python train.py --d_mlp=1280 --positions="rope" --qk_norm=true --init_std_up=0.0396 --init_std_down=0.0396 --optimizer="muon_variant"
Each number is 128 + 32 x the weight over its row's rms, rounded and kept within 0 to 255. Layers, rows and columns count from 0. The size above them is the row's rms in percent of the matrix's.

# layer 4 MLP up, 1280x320, rms 0.0396, rows 2-16, columns 0-159
size [101 108  93 102  95  98 100 104 100 105 112  98  99 101  91]
[[133  85  70 111  62 156 100  99 141 158 109 117  82 131 126 133 125  95 181 184 102 169 170 127 128 119 202 137 106 119 116 104 115 128  85 158 127 108  95 127 200 177 104 111  87  85 139 113 148 133 142 125 130  34 110 127 116 137 151 169 125 144 187 152 146 174 134 164 116 168 105 188 166 198 141 149 141 210  12 174 139 129 104 138 165 145 149 138  99 147  99  85 142 125 157  71  90 163  92  88 137 149 169 125 111  93 152 134 150 115 122  93 112 118 102 100 145 169 155 136  79 117 133 145 151 129 112 154 124 109 127 127 133 155 136 165 154 101 159  98 114 151  92 189 155  79 125 151 102 104 103 168 158 110  96 111 145 132 130 123]
 [169 135 147 141  90 113 173 137 120  79 145 140  86  74 105 142 111 123 129  44 115 103 127 148 213  83 133 138 105  99 175 132 107 147 150 129  97  81 171 109 120 181 164 183 112 115 129 175 190 165  89  78  95 141 137  93 137 118 117 183 142 183 179 124 126 187 117 129  96 148 167  86  69 161  89 133 113 157 145 144 142 130 138 138 170 149 157  95 114 148 225 104  94 163 147 161 157 106  91  77 115 168 165 143 129  81 122 157 161  78 124 135 176 132 122 156 138 126 117 146 122 169 114  68 139 137 104 184 120 132 130 177 160 118  87  92 205 149 101 167  91  90 144  68 123 136  77 128 152 166 156 112 114 140 122 125 152 158  86 104]
 [ 83 139 135  94 142 101 145 159 108 126 151  81 185 138 123 125 142  70 137 115 141 132 195  57 158  84 145 118 183 128 145  86 118 164 171 166 192 115 146 158 111 158 142 108  85 158 109  99 177  99  98 104  95 145  97 186 169 170  84 159 107  99 151 103 152 115 120 140 103 119 150 139  89 112 111  50 152 198 107 120 122 125 129  99 162 171 145 113 138 128 147 138 119  88 140 174  71 127 124 125 125 132 151  98 155  73 157 121  92 124 131 142 119 137 125 113 149 156  98 184  76 118  96 155 158 134  91 163  89 177 100 193  98 161 128 183 104 181 151 137  75  96  89 112 139 190 143  85 105  92  77 117 175 174 145 111  75 148 145 118]
 [ 71  84 126 126 192 168  65  81  96 177 145 103 118 109 155 183  90 123  85 181 162 107  84 184 161  92  72  92 124 125 114  83 172  98 104 105  97 116 115 155 145 141 105 106 104 119 133 134 152 203 168 134 158 132 131 124 122 163 108 132 110 117 116  61 101 122 130 159 126 139  78 101  65 174 147 157 133 142  99  88 152  74 168  61  86 150 163 160 108 164  82 153 165 188  91 190 130 164 175 158  68 157  98  86 116 112 164 121 143 130 130 137 102 125 185 101  94  92 152 169 126 124 125 159 193 116 190 119 136 103 130 105 128  84 136 167 146 136 136 134  84  77 185 197 150 152 167 141 126 188  96 117 135  77 188 160 153 136 142 149]
 [126 155 130 136 131 164 106 142 128 190 171  78 114 141 102 147 124  86 127 186 166 112 161 190 134  95 154 138 227 151  91  99 125 123 134 103 121 122  88 110 115 104  85  78 136  77  84 106 159 106 136 107 100 154  91 129 179 164 143 100 153  91  63 113 119 146  78 104 129  81 236 100 136 160 117 172 117 111 133 136 116  71 123 118 147 141 110 165  83 130 104 149 175 144 148 121 104 139 127 181 108  96 141 116 149 127 123 114 118 141 116  89 175  88 147  65 127  98 181 125 155 147 112 157 152 131 153 148 168  86 128 102 127 141  92 126 126 147 132  61 148 129 141 164 187  83 196  82 125 168 123 189 120 104 115 180 140  86 122 123]
 [ 84 166  80 165 123 125 159 156 115 122 163 112 138 148 121 130  95 109 147 114 158 167 125 134 127 149 113  60  79 133 113 158 135 158 161 143 128 154 154 124 103 121 127 164  90 114 135 140 133 136 109 101 175 187 138  69 101  66 129 139 139 149 117 116 121 107 116 201 126  95 127 166 113 189 127 114 182 127  98  95 111  96 139 153 176 148 106 120 123 170 168 122 176 100 122 179 156 137 129 119  81 104  66 185 115 126 152  23 171 137 170 122 146 105 122 132  88  40  90 126 151  79 159 128 147 120 142 120 198 191 110 127 153  88 130 107 136 107  84 168 139 174 127 131 205  71 145  92 140  96 123 186 115  63 111 120 149 173 143  91]
 [ 70  91 109  84 127 133 151 152  92 154 158 208 137 111 138 146 100 135 160 174 129  87 172 159 116 100 149  97  88 105 174 165 201 166  79 131 117 130 178  74 125 155 159 120  85 111 140 141 175 124  64  70  75 135  92 136  94 105 178 181 127 124 134 145  97 148 110 109 173 142 167 130 127 110 107 170 160 145 165 121 118 153 120 108 186 119 150 120 180 154 167 135 147 166 107 128 102 136  81 124 133 126 132 158 159 149 146 132 100 187  92 129 116 103 121 137 103 125  31  73  74 119 164  39 168 180  61 129  89 139 127 120 122 136 158 149 135 207 110 101 136 131 123 110 133 123 147 119 152 119  89 104  61 113 155 161 109 181  86 135]
 [144 112 117 209 118 115  72 185 118  83 137 125 187  82 132 143  95 100 100 156 118  93 155 160 139 117 111 140 120 168 128  80 115 168 132 135 166 155 166 129 153 138  76  84 131  89  74  69 194  80 166 163 124 125 116 142 181  94 119 138 181 125 123 127  63 134 179 158 191  73  99 129 134 143 127  90 167 156 132 110  87 132 149  92 121 168 171  90 124 133 171  60  95 117 129  87  87 147  82 142 113 160  77  85 197 172 128 120  88 135 156 144 131 112 158 105 102 148 127  75 173  70 108 153 125 116 141 177 169 142 144  42 159 141 138  76 139 129 112 101 140 104 148 146  94 138 159 106 174 187 137 158 178 150 147 190 142 184 115 140]
 [133  91 133 135  68 123 241 141 118 140 123 142 115 130  61 132 138 149 102 167 115 146 134 108 137 175  99 147 141 115 184 143 150 174 114  90  96 160 125 105 133 112 126 137 138 164 169 166 168   8 154 201 113 118 141  88 113 178 114  98 145  87 143 129 158 166 137 113 128 113  91 121 100 118 137 105 129  65 110  86 117 145 137 128  80 189 106 126  59  66 134  48 101  91 136 132 114 138 167 133  94 104  66 102 138 147 113 128 108 105 123 123  90 160 189 166 161 154 141 163 108 165 184 123  99 186 205 115 119 129  76 102  91 167 138 148 140 115 104 167 168 141 143 148 171 140 143 109 107 164 169 182 171 149 141 123 118 112 138 129]
 [179 129 107 101  57 103 123 144 118  85 100 102 146 184 109 106 151 118 116 161  59 128 153 101 112 173 175 112 118 115 101  61 145 165  94 132 133 112  81 228 141  84 174 116 128 123 143 135  97 136 135 126 114 139  87 191 110 107 142 156 124 193 127 146 147 173 168 155 164 178  86 133 238 161  95 182 150 128 119 150  89  89 155 162 130 166 129 111 106 171 147 146 136 155  91 121 139 121 163 161 120  88 126 120 144 147 150 180  65 140 109 119 152 113 162  96 111 133 138 123  91 118 152 121 150 137 138 147 129 111 135 109 178 158 108 108 133 124 121 160  97 129  81 144 193 147 204 168 138  89 111 127 107 116 177 126 144 111  54 128]
 [ 88 118  65 176 107 138  71 143 112 167  96 184 125 117 167 119 133  92 168 159 119  98 136 101 152  86 148 192 142 183 122 141 168 126 140 132  84  74 149 173  82 177 131 153 133 160 114 187 147 126 117 116 178 136 109 143  77 118 109 139  71 108 137 131 117 118 167 117 119 152 122  86 190 188 103  98 121 124  72 171 161  88  97 125 154 140 163 121 133 122 128 171 142  68  93 120  97 160  70 190 110 127 105 125 170 147 106 132 113 153 171 144 104 154  97 142 161 127  65 169  75 152 126 155 103 168 157 146 124 128 129 122 156 104 120 135 147 143 101 123 111 139 158 151  88 107 120 101 144 119 157 110 119  86 108 128  82 185 141 137]
 [127  94 128  87 152  97 115 119 157 114 158  73 198 151 163 120 104  66 169 106 140 101 171 153 141 140 136 125 121 106 171 129 115 131 133 141 133 152  69 171 196 125  85 176 160 127 152 138 141 116 116 112  44  94  86 206 124 151 129 165 170  66 107  73 169 100 193 177 130 162 162 144 143  80 190  81 132 122 160 129 153 146 149 139 148 125 107 186 122 146 143 167 170 108 153 135 165 139 168 116 123 142  65 101 147 110 176 133 145 107 135 155 161  76 150 131  98  98 156  89 100  73 149 144 157  94 118 141 118 129 170 133 128 100 181 163 111 114 149 177 126 126 118 122 143 108 104 155 153 196 172 113 131  85 133 140  96 101 111 113]
 [146 141  64  81 153 134  94 121 117 119 145 154 118 137 146 132 156 112  90 176 179 108 131 109  93 135  90 128 141 167  78 124 106  87 170 147  83 102 129 147 114 109 108 139  92 121 116  97 124 102  86  77 160 131 139 118 154 117 129 107 182 174 133 104 108  96 149 136 134  99 144 205 126 155 173 141 161 103 169 130 132 137  99 139  58 168 161 156 145  82 158 142  58 115 126 152 145 154 143 165  98  99  97 120 132 123  77 128 135  93 159 159  58  59 111  82 153  75  84 107  74 123 149 126 176 118 121  94 178 167 128 133 145 127 102 112 120 124 160 177 116 144 238 113  86 109 143 146 117 150 155 128 149 130  86  82 110 142 132 117]
 [141 100 116 154 151  77 156 108 122 139 140  90 127 120  98  85 101  52 102 111 136 147  81 102 118  94 138 140  99 100  98  93 164 114 112  97 117 144 181 124 170 148 129 168 106 141 159 143 124 123 116 138 149 127 132  65 189  96  89 106 114 135 168 132 140 133 128  93 108 104 151 156 164 167 139 108 104 170 115 149 130 112 171 131 147 184 116 103  45  97 124 132 134  87  89 127  88  70 105  89  51 103 206  89 152 180 128  68  77  87  67 142 141 102 158 115 152 132 182 101 166  67 129 105 180 139 130 126 122 131 162 132 145 131 150  97 115  96 142 148 120 117 142 128 146 114 140  72  85  87 141 116  96  90  61 125 166 166 127  91]
 [ 99 111 158  68 130 133  99 151  69 147  58 155 126 145 141 143 151 122  99 112 142  90  87 129 120 116 126 110 136 105 101 100  87 171 149 155 145 148 153 158 166  97 162 142  88 128 106 151 149 126 181 143 132 111 149 148  99 176  59 150  82 111 152 145 171 127  75  72 149 133 194 110 143 122 156 162 143 117 178 155 129 109 143 158 160 144 103 141 163  23 122 147 102 118 141 115 130  52 110 142 122 124 102 180 115 170  80 127 100 141 161 119 112 111 150 168 110 144 138 105 139 113 124 164 108 146 189 138  87 129 147 112 173 158 121  95 171  99  78  73 116 161 136  99 137 144 143  65  90 153 117 125  38 171 171 131 178  89  29 171]]
# layer 4 MLP down (transposed), 1280x320, rms 0.0396, rows 2-15, columns 0-159
size [101 108  98  99  97 101 100 101  98 102 109  98  94 101]
[[104  87 132 148 107 134 133  95 149 107 129 144 108 166  96  99 168 110 150 104 127 174  65 148  97 132 154  81 106  97 146  98 162 157  97 104  76  98  59 149 156 125 113 114 151 145 164 132  91 155 157 171 114 191 139 159 208 109 154 116 143 157 176 124 168 181 121 144 130 181 134 190 193 157 186  70  92 151 207 108 133 139 107 134 111 165 129 151 110 162  84 128 119 120 164 125  95 188  61 100 119 104 183 142 142 170  80 106 148 122 114 110 156 109 119  87 135 148 130 178 141 148 121  98 119  81 138 186  62 141  84 124 176 178 140 179  99 102 146 160 159 128  73 158 131 158  76 114  96 168  89 119 154 164  88 135 149 141 168 102]
 [118 112 162 122 119  96 109 108 103 107 122 172 134 123 120  95 154 102 162 114 131 183 142 126 237 118 143 140  74 133 147  83 159 146 129 112 124  91 176  86 192  92 178 194 134 145 114 139 169 171 114 151 129 141 152 123 136  93 135 147 147 105 147 137  77  97 102 139 137 146 121 117 125 172  77 134 129 117 118 182 152 113 135 157 153 183 130 101 123 119 117  71  98 108 179 116 105 125  54 140 131  96 155 145 133 122 127 175 203  51 145 155 112 134 113 159 132 126 133 103 101 126 123  52 128 110  90 116 113 127 161 140 128 129 108 122 142 136 125 100 117 121 151 104 156 112  29 172 135 171 193 121 131 127 156 110 144 186  97 112]
 [106 126 142 153 142 107 141 171 139 214 125 121  92 182 123 102 128 108 163 106 114 129 163 106 103 167 109 187 163 133 146 106 109 123 181 187 142 136 128  58 136 109 183 124  99 170  75 130 105 102 157  93 159 156 201 121 139  99  82 147  54  93 141 116  97 164 131 151  94  57  82  85 125 122 118  84 150 132 108  86 117  97  93  74 165 150 120 121 159  52 101 139 164 153  74 149 113 141 106 147 119  91 122 143 127  81  90 128 134 123  81 157  56 174 213 122 136 112 119  83 102 122 133 148  43 149 158  96 174 130 180 172 104 141  99 100 143 131 116  95 111 145  99 151 171 147  88  81 121 107  92 144 161 149 119 113 119 139 124 186]
 [122 144 153 156 193 154  72 136 147 114 150 160 125 155 115 165 142 110  79 139 152 150 112 125 138  63  97 153 155  92 133 156 154  89  97 111 124 158 123 139 114 107 124 184  69 167 178  65 156 166 145 113 142 107 125 129 166 129 117 158 154 146 160 159 151  97  85  74 148 102 104 131 126 164 188 128 136 150  74 163 125 110 152 166 153 108 150 116 117 122  69 139 141 147 107 134  98 131 164 152  85  78 163 103 151 145 192  96 102 107 122 144 102 188 128  69 131 102 118  86 159 102 105 165 124 139 148  60 152 106 142  94 188 102 195 115 135 152  86 136 159 124 114 136 124 123 141 159 180  84 134 112 144 122 100 101  86 116 156  70]
 [118 119  67 119 104  98 104 107 123 146 140 138 132 143 129 133  84  83 140  99 122  96 170 169 153 182 134 125  83 152 127 130 160 152 126 185 133 137 139 145 151 139 105 138 101 128 122 120 133 121 154 156 114 157 188  87  37 109 111 117  75 113 174  76 120  75 133 180 121 104 138 141 142 150 170 180 146 134 110 110 110 176 107  67 103 151 106 170 128 178 122  59 173 123 159 108 115 146 159 164 128 152 144 178  98 122 163  90  77  92 187  83 157 115 149 125 159  60 109  72 125 117  76 118  67 117 134 131 123  93 101 129 162 130  96 190 124 133 161 159 118 121 164  66  84 132 114  84 128 128 126 112 122 117 110 146 160 142 151  38]
 [149 115 146 123 131 142  66 142 126 128 124 141 116 141  66 170 101 117 112  93 149 179  77  90  74 111 111 122 104 113 113  77  99 157  63 157 108 124 148 144  79 117 153 167 117  84 149 198  90 126 176 127 176  63  68 156 107 124 119 119 176 153 133 147 142 122  75  96 138 128 128 118  98 156 173 127  82 129 121  90 125 135 168 142  79  63  82 130 126 174 130 124 137 150 139 127 118 140 126 112 107  94 131  89 100  70  96 131 176 140 143 130 129 169  85 127  90  86 139 106 106 177 153 175  37  97 135 151  81  83 124 165 158 109  95 174  94 108 161 127 119 151 128 177 133  96 151 131 182  87 135 186  59 151 183 122  92  98 166 128]
 [122  64 138 167 169  92  90  50 110 150  90 171 137 179 127 157 138 110 118  55 113 110 135 156 119 129  97 114  75 173 151 120 137 169 114  92 123 140 169 127 106 101 148 148 126  76 175 114  54 143 145  95 145 150 134 128 104 148 135  93  86 107 136  93 193 131 105 225  87 127 125  77  62 122 154 180 104 135 113 152 162 166 129  45 127 210 115 137 189 154 108 119 143  81 104 131 119 151 107 167 161 167 121  55 115  78 150 113 101 150 115 126 183 163 123 154  81  97 179 178 128  44 118 177 131 166  73 128 112 117 101 124 151  63 100  90  98 126 173 120 152  99 118 140 103 164 140 144 176 110 175  90  92  93 156 150 113  80 100 121]
 [116 134 133 162 159 182  63 173 146 117 151 114 126 156  57 102 102 104 159  86 104 187 118 154 119 122 106 142 107 112  59 117  66  89 122 146  90 156  73 115 196  89 111  81 126  93 166 130 173  83 173 147 123 145 136 147  99 118 109  51  96 142  81  93  80 163 146 110 133 149 122 148 115  96 144 118 137 129 128 129 145 127 123  95 127 139 159 240  88 203 163 132  94  99 131 122 107  80 147 131 150 106  97 172  81 122 175 136 148 155 114 106 112 137 135 116 146 121 112 120 137 169 128 189 132 138  73 154 117 133 105 119 127 197 125  63 153 105 154  93 170 151 126 104 121 101 105 170 156 183 101 188 143 156 152 129 188 141 147 110]
 [121 111 116 127 122 104 152 110  87  49  97 119 115 131 134 116 114 127 142 150 148 154 119 164 110  63  82  88  96  93 116 105 104 168 106 164 123 113  73 136 106 102 134 146 107  98 105 149  32 110 201 141 110 107 209 140 200 134 162 151 149  67  89  98 150  61 160 106 108  97 172 168 203 142 132  98 153  85 152 121 117 127 165 196 112 116 111  98  85  88 175  83  99  90 118 122 152 193 136 141 110  78 151 140  92 104  70 118  77 131  81  69 132 125 125 138 120 120 101 109 155  98  94 134 149  99  82 100 126 127  36  84 127 127 103 155 115 114 167 175 133 114 184  86 109 121 115 147 129 129  74 108 174 135 104  77 146  90 124 152]
 [138 192 105 144 155 125 115 133  72  51  99 105  83 120 124 185 127 151 117 131  80 102 144 101 118 104 119 126 131 129  50 145 151 119 128 106 125 163 106 154 123 117  97 124 129 121 116  90 207 111 152 152  93  92 130 143  78  73 140 177 124 151 118 140  89 144 123 168 111 159 144 124 171  94 104 119  92 119 174 123  72 148 128 102 150 171 120 156 192 139  97 123 125 182 102 119 148  84 147 129 150 145 108 116 151 180 136 134 170 120 180 106 173  98 100  95 143 148  70  89 144 125 213  68 155 171 113 206 105  74 145 140 151 156  92 165 177 124 104 145 190 131 122 100 150  83 120 107  95 120 189  82  98 153  91  85 163 104 150 134]
 [101 170 109 169 100  24 115 132  80  76  96 195 175 133 132 166  66 116 167  74 151 151 159 145 127 131 153 186 112 136 146 131 159 141 113 141 102 133 143 156  97 168 157 138  95  99  82 139 124 113 174 126 138 106 126  97 101 120 139 104 101  81 109 157 107 144 141 108 175 201 120  82 159 204 114 141 140 175 161 130 137 150  87 118 187 163 163 127 143  57  92 125 176  80  70  87 102 137 105 137 153 156  92 159 154 101  71 112 107 161 142  64 108 131 109 131 141 176 116 159 128 105 108  91 134 146 205 177  83 146 118 138 168 146 141 154 181 130 138 114  75 112 142 116 153  75  64  66  72 127 102 150  99 100 111 125  92 109 189 108]
 [132 137 155 140  88 106 157  88 157  94 137 161 124 122 110 126 157 132 124  63 103 161 144 176 163 106  79 101 156  82 136  78 109 182 113 177 137 141 149  98 147 153 198 141 131  66 186 104 143  92 115 161  81  72 100 159 166 144  99 128 148 113 142 136 114  61 109 127 127 145 101  57 110 170  72  76 159 127 105 126 131 140 118 156 102  92 146 109  67 175  86 174 154 121  88 107 186 127  90 152 121 135 125 152 126  93 133 129 101 141  94 139 202 150 133 187 137  89 123 147 101 106 148 155  71 129 100 115  87 151 118 136  85 138  96 183 114 122 132  76 157 135  57 109 124 115 139 142 200 136 188 127 124 124 158 160 112 143  53 130]
 [106 123 115 128 148  87 109 138 174 104 124 156 106 123 131  79 128 101 124 113 175 135 177 110 140 161 124 174 134 128 138 161 113 155 194  92 135 117 146 148  82 173 102  72  93 129 119 198 203 106 154 128 106 124 162 135 129 132 134  83 134 101 127 154  98 181 131 178 136 127 120 128  95 150 134 122 121 124  85 163 184  96  66  65  94 166 181 150 158 102 197 116  51  89 143 120 167 114  86 154  82 122  75 104 182 127  90 203  94 105 133 165 133 109 124 164 110 116  81  78 151 208 117 144 147 167 141  79 174 176 107 129 118 126  62 142 111 118 174 100 107 112  92 156 131 140 103 123 162 133 161 149 187 212 115 140 168 146  86 168]
 [109 114 142 182 203 122 163 130 104 107 132 114 120 135 176 120  91 165  87 159 100 157 163  56 121 126 108 139 149 121 135 112 127 125 129  97 173  76 154 137 119 104  98 183 158 155  33 126  81 172 100 102 103  68 112  63 140 130 166 187 157 138 120 140 127 141 170  70 169 132  92 108 216 138  96 145 174 154 138 151  86 142 195 133 152 108 140 123 121 147  91  77 145  96 139 157  73  79 151  70 110 107  72  86 108 158 171  90 175 126 108 117 138 137 170 167 143  93 102 133  96 127  69  95 120 134  94 132 123 183 103 109 178 116 140 103 108 137 128 165  90 163 136 112 161 151 142 106 140 104 113  81  81 133 123 101 139 148 175 145]]
# layer 4 MLP gate, 1280x320, rms 0.0396, rows 3-16, columns 0-159
size [103  97  98  92 102 101 101 100 101 107  95  98 104  95]
[[185 126 182 163 180 123  81 126  54 109 145 120  62 120 118 119 151 150 144 130 133 153  89 113 110  81 178 133 132 144 164 162 102 169  85 164 144 161 128 126 138  57 154 133 131 126 111 190 206 176 166 144 126 201 110 121 105 173 138 162 195  81 199 116 166 161  97 144 105 115 147 123 132 129 107 115 115 161  87 136 108  68 176 150 120 160  91 131 141 188 165 127 140 102 137  89 149 162  88 191 133 138 104 106 157 110 160 152 136 104 194 112 158 104 156 114 147 141 157 120 137 202 146 115 142 188  93 115 137 172 163 156 103 144 116 169 127 103 123 136 208  75 137  85 130 138 133  92 109 129 209  94 129  95  57 118 124 146 134 139]
 [109 117 106 179 133  90 100 103 130 124 148 134 114 122  89 124 148  98 104 164 158  86 163  87  73 115 103 121 187 118 188 159  84 210 162 156 166 141 155 139  79 158 104  93 131 165  77 123 160  44 153 122 106  99 113 164 112 186  87 118 105  87 148  70  70 111 106 112 135 121 165  55 150 137 131 101 140 141 134 101  83 115 136  69 159 137 148 165 130 109 110 113 126 112  83 145 128 124  95 156 122 125 124 178 153 122 127 129 135 114 104 188  97 156 144 134 121 138 150 103 116  74 191  94  92 154 133 190 184 129 131 137 144 212 166 128  52 114 120 180 108 144 135  92 119 164 103 155 112  81 132 120 118 129 138 133 113 114 141 167]
 [165 119 167 155 166 109 156 127 109 112  83 128 136 139 101  87  63 163 124 129 169 134 144 135  81 121 128  95 177  57 112 123 126 166  99 146 135 127 136 155 207 174  98  88 102  92 112 194 153 139 116 130 133 148 111 149 164 160 130  81 110 180 134  92  59 125 124  88 117 149 118 120 163 117 175 134 170 114 140 170  97 170 143  97  53 121 100 156 104 134  85  97  39 115 140 196 166 162 135 193 162 146 173 111 125 137  89 160 138 118  56 128  99  82  91 156 131  41 156 107 147 178  69 114  82 123 126  74 148 157 101  56 112 151 119 170  89 111 150  95  97 132  95 131 154 138 105 147 164 130 131 145 164  73 117  93 154 194 117 145]
 [ 88 114 126 143 100  85 148 146 123 151  90 105 135 120 134 179 175  90 157 151 171 111  88 141  88  97 143 117 127  96  99 136  91 100 145 153 128 162 129  83 103  98 101 118 104 158 148 185 193 151 122  99 157 114 119 158  86 145 158 178  94  94  97  91 116 159 188 142 168 127 155 140 126 148 106  77 114 111 133 131 158 106  68 160 120 114 153  90 151 151  78 175 144  73 165 144 126 122 157  94 133 130 142 106 176 108 162 109  79 138  74 130  95 105 161 129 103  88 183 110 103 121  81 174 120 109 118 103 106 116 128 127 176 126 158  94 167 133 135  63 141 127 158 155 191 117 105 134 166  90 116  38 103  91  79 112 180 118 120 141]
 [117  88 143 134 104 133 114  92 127 158 115 105 125 177  84  87 169 155 110  76 117 113 122 115 108 169  77 107 123 104 108 120 172 107 108 121 145 118 151 145 114 140 112 137 185 159 104 168 185 112 133 224 117 100 120 172  90 107 116 134  87 151 159 146 136 140 121 142  76 115 138  97 170 135 179 107 116 158 181 122 157 133 115 137 197  92  90  88 143 161  97 160 158 160 121  81  98 135 177 120 121  76 105 207 109 107  78 166 117  97  94 147 172 126 120 135 108 180 210 168  77 137  90 117  85 183 161 140  94 150 161 117 119 140 126 108 144 199 116 147 148 146 158 112  62 101 130 157  68 110 140 109  92  78 124 147 144  90 126 116]
 [137 205 111 114  85 238 128 194 109 109  88 148 113 138 136 130 110 176 128 155  98 130 127 156 147 111 147 108 185  83 131 100  81 169 163 130  94 168 146 124 155 138 134  81 105 153  91  95 186 101 108 128 105 135 179 114 156  96 147 158 138 126  78 157  99 143 154 121 173  75 147  97 118 141 145 109  85 129 151 115 124 133 129 140 116 109 169 119 101 155  97 151 136 103 141 121 103 143 155 141  45 152 106  80 126 137 185 129 151 140 124 103 209 104 126 143 175 118 134  75 121 103  97 148 207 125 125 120 135 142  87 150  88 103 187 116 154 153  73 178 102 131  90  89 146 183 142 119  86 109  80 102 123 174 109 123  88 158 138 118]
 [152 122 146 143 146 160  45 145 184  91 148  95 101 145 125 118 152 137 101 127 125 152 141 133  84 118 143 121 106 179 113  75  82 139 103  88 142 148 166 168 102 149 139  82 128 157 124 109  83 124  93 115 140 141 134 159 114  70 143  82 113 141 143 163 141 118 151 104 154 124 128 169 147 128 161 163 149 238 135 129 113  98 178 124 127  94  89 150  87 150 154 145 129 109 112 150  98  72 130  94 165  67  86 135 129 142 115 127 130 104 108 180  98 129 124 113 159 112 128  80 179 108 103 152 133 124  81 151 138 185 142 104 123 138 103 113 145 153 179 132 208 100 141 119 204 155  70 141 153 122 167 116 120 124 110 121 196 128 107  94]
 [111  88 105  95  87 202 123 137 113 176 139 117 149 155 235 126  51 161 172 137 119 157 124 101 128 126 128 156  78 109 114 136  79 144 112 132 106 131  77 129  83 155 101 145 104 147 136 170 131 102 159  73 138 125 135 121 124 180 154  94 130 105 134 168 115 111 128  79 101 166 170 101 202 166 167 109 173 164 166 114 138 143  85 115 140  77 135 105  86 170 104 122  71 160 124 172  63  59 169 178 147  85 128 143 112 143 150 131 110 156 116 168  81 186 106 148 100 161  98 143 133  71 158 117 144 125 162 189 115 140  99 210 119 111 139 137  82 104 132 172  77  86 159 118 174 179 100 135 133 145 154 118  94 148  83 141 101 116 162 174]
 [135 116  51 151 148 138 171 101 194 146  86 119 144 159 134  93 159 115 139  97  90  70 114  85 150  92 170 124 138 135  70 107 126 162  97 126  88 120 132  93 102 148 142 141 135 161 188 147 188 108 167 105 107 157  99  89 125 114 109  53 143 158 104  86 103 135 133 102 113 177 125 115 134 132  79 124 142 157  92 148 149 133 135  85 149 119 118  77 128  75 148 153 154 128 115 128  68 129 139 117 159 106 118 102 118 136  79 118 105 135 130 164 106 144 182  84 136  99 140 156 118 124 131 130 145 116 107 149 204 181 113 122 147 128 173 135 150 149  99 186  99 197  88 148 164 170 157 148 119 151 163  77 189  78 124 132 142 118 164 153]
 [ 82 103 123 180 175 143 152 213 172  98 107 147 144 153 120 157 132  99 120  78 104 148 134  76 155 152 157 190 146 172 178 164 118 156 145 129 112 182  90 150 125 123  84 111 100  96 139  93 197 129  91 118 139 171 130 172 115 174 165  94 136 191 161 126  55 141 126  89 114  62 161 167 187 135 172 149 174 157 165 114 117 112  51 158 136 170 147 100  95 126 163  87 137 119 109 134 160 183 138 120 149 105 164 100  63 138 171 163 136  68 178 132  97 128 114 141 116 142 108 130 110  94 130 150 143 179 179  71 112 187 152 137 175 128  77 202 124  85 146 135  76 139 118 127 108 149  93 161 132 122 108  94 133 113 132 141 144 104 126 132]
 [130 105 137 115 115 118 123 159 121 142 109 194 131 102 169 126 148 153 120 147 117 103 116 113 100 199 128 123 121  85  91 105 128 164 106 178 114 178 139 172 160 117 140 110 156  68 143  99  73 131 121 137  79 148 115 134 158 159 140 118 146 147 153 132 134  30 120 150 155 122  98  94 126 179  86 135 123 149 192 117  35 133 117 145 179 106 163 142 154 123 141 154 172 114 173 146 135 104 141 103 121  34  98  98  90 165 166  87 100 170 123 125 131 149 142 133 115  85  97 113 112  83 103 113 152  95  72 109 106 126  51 168  89 124  84 105  98 156  70 113 134  83  75 140 110  71  74 105 101 158  72  87 107 130  54 140 126 108 136  86]
 [130 132 193 163 124 112 200 174 101 129  75  86  64 163  93 137 173  48  87 181 109 128  98  99 195 149 105 142 104 159 167 117 136  86  79  89 158 133 115 112 127 156 132 153 155 159  93 142 175 153 134 156 111 174  85 115 179 162 182  70  60 150  90  82 129 188  41 141 160 138  88  61 168 100 119 100 150 115 126 121 138 107  74 105 152 144 127 104  99 113  74 144 170  88 184 129  85 155 141  86  80 134 107 101 120 115 113 116 154 116 122 118 143 163 136 163 110 139  93 128 179 152 156 126 142 160 122 122 119 100 160 165  99 129 126 137 138 123  80  78 160 131 139 104 120 159 155 115 115  79  80 112  70 156  57 101 153 134 158 132]
 [110 188 136 122 185 105 132 135 171 106 145 104  65 128 181 192 129  93 135  95 109 144 116  83 101 145 111 151  96 124 131 125 122 164  83 129 144 123  87 147  99 168 132 121  93  67 147 147 116 159 148 148 121 150 117 119 121  87 168 119 130  89 159 126  61  34 133 107 121 118 133  89 139 145  69  86 201 148  97 138 104 106  93 115 125 211 139 121 139 160 113 111 115  36 140  85 120 116 144 113 143 128 116 168 184 143 105  90 106  76  72 109 181 138 149 119 164 145 213 151  92  97  67 107 122 141 135 132 171 157 107 160 161  77  87 158 112  30 167 121 119 161 160 102 129 114 158 192 104 149 103 119 138 114 189  94 170 139 122 156]
 [124  98 126 127  77 110  60 135 137 134  98 123  83 148 148 125 132 153  89  61 130 146  58 113  97 108  82 126 146  81  91 118 122 133  72 167 155 118 162 128 196 127 156 147 106 169 120  48 129  92  96 156 178 134 133 123 158 130 122 138 104 154 149 114 149 159 169  54 132 123 165 151 113 107  61 120 183 101  97 119 172 112 147 206 112 124 126 110 159 106 116 147  84 142 160 109 160 163 124 158 118 105 170 166  97 115 116 145 161 136 150 152 183  82 163 108  97 136 116 112 143 136  56 157 118 132 126 128 153  66 106 155 188 153 105 112 132  98 164  83 159  93  91 132 122 112  64 161 141 102  44 172 117 184  90  73 117  64  60 169]]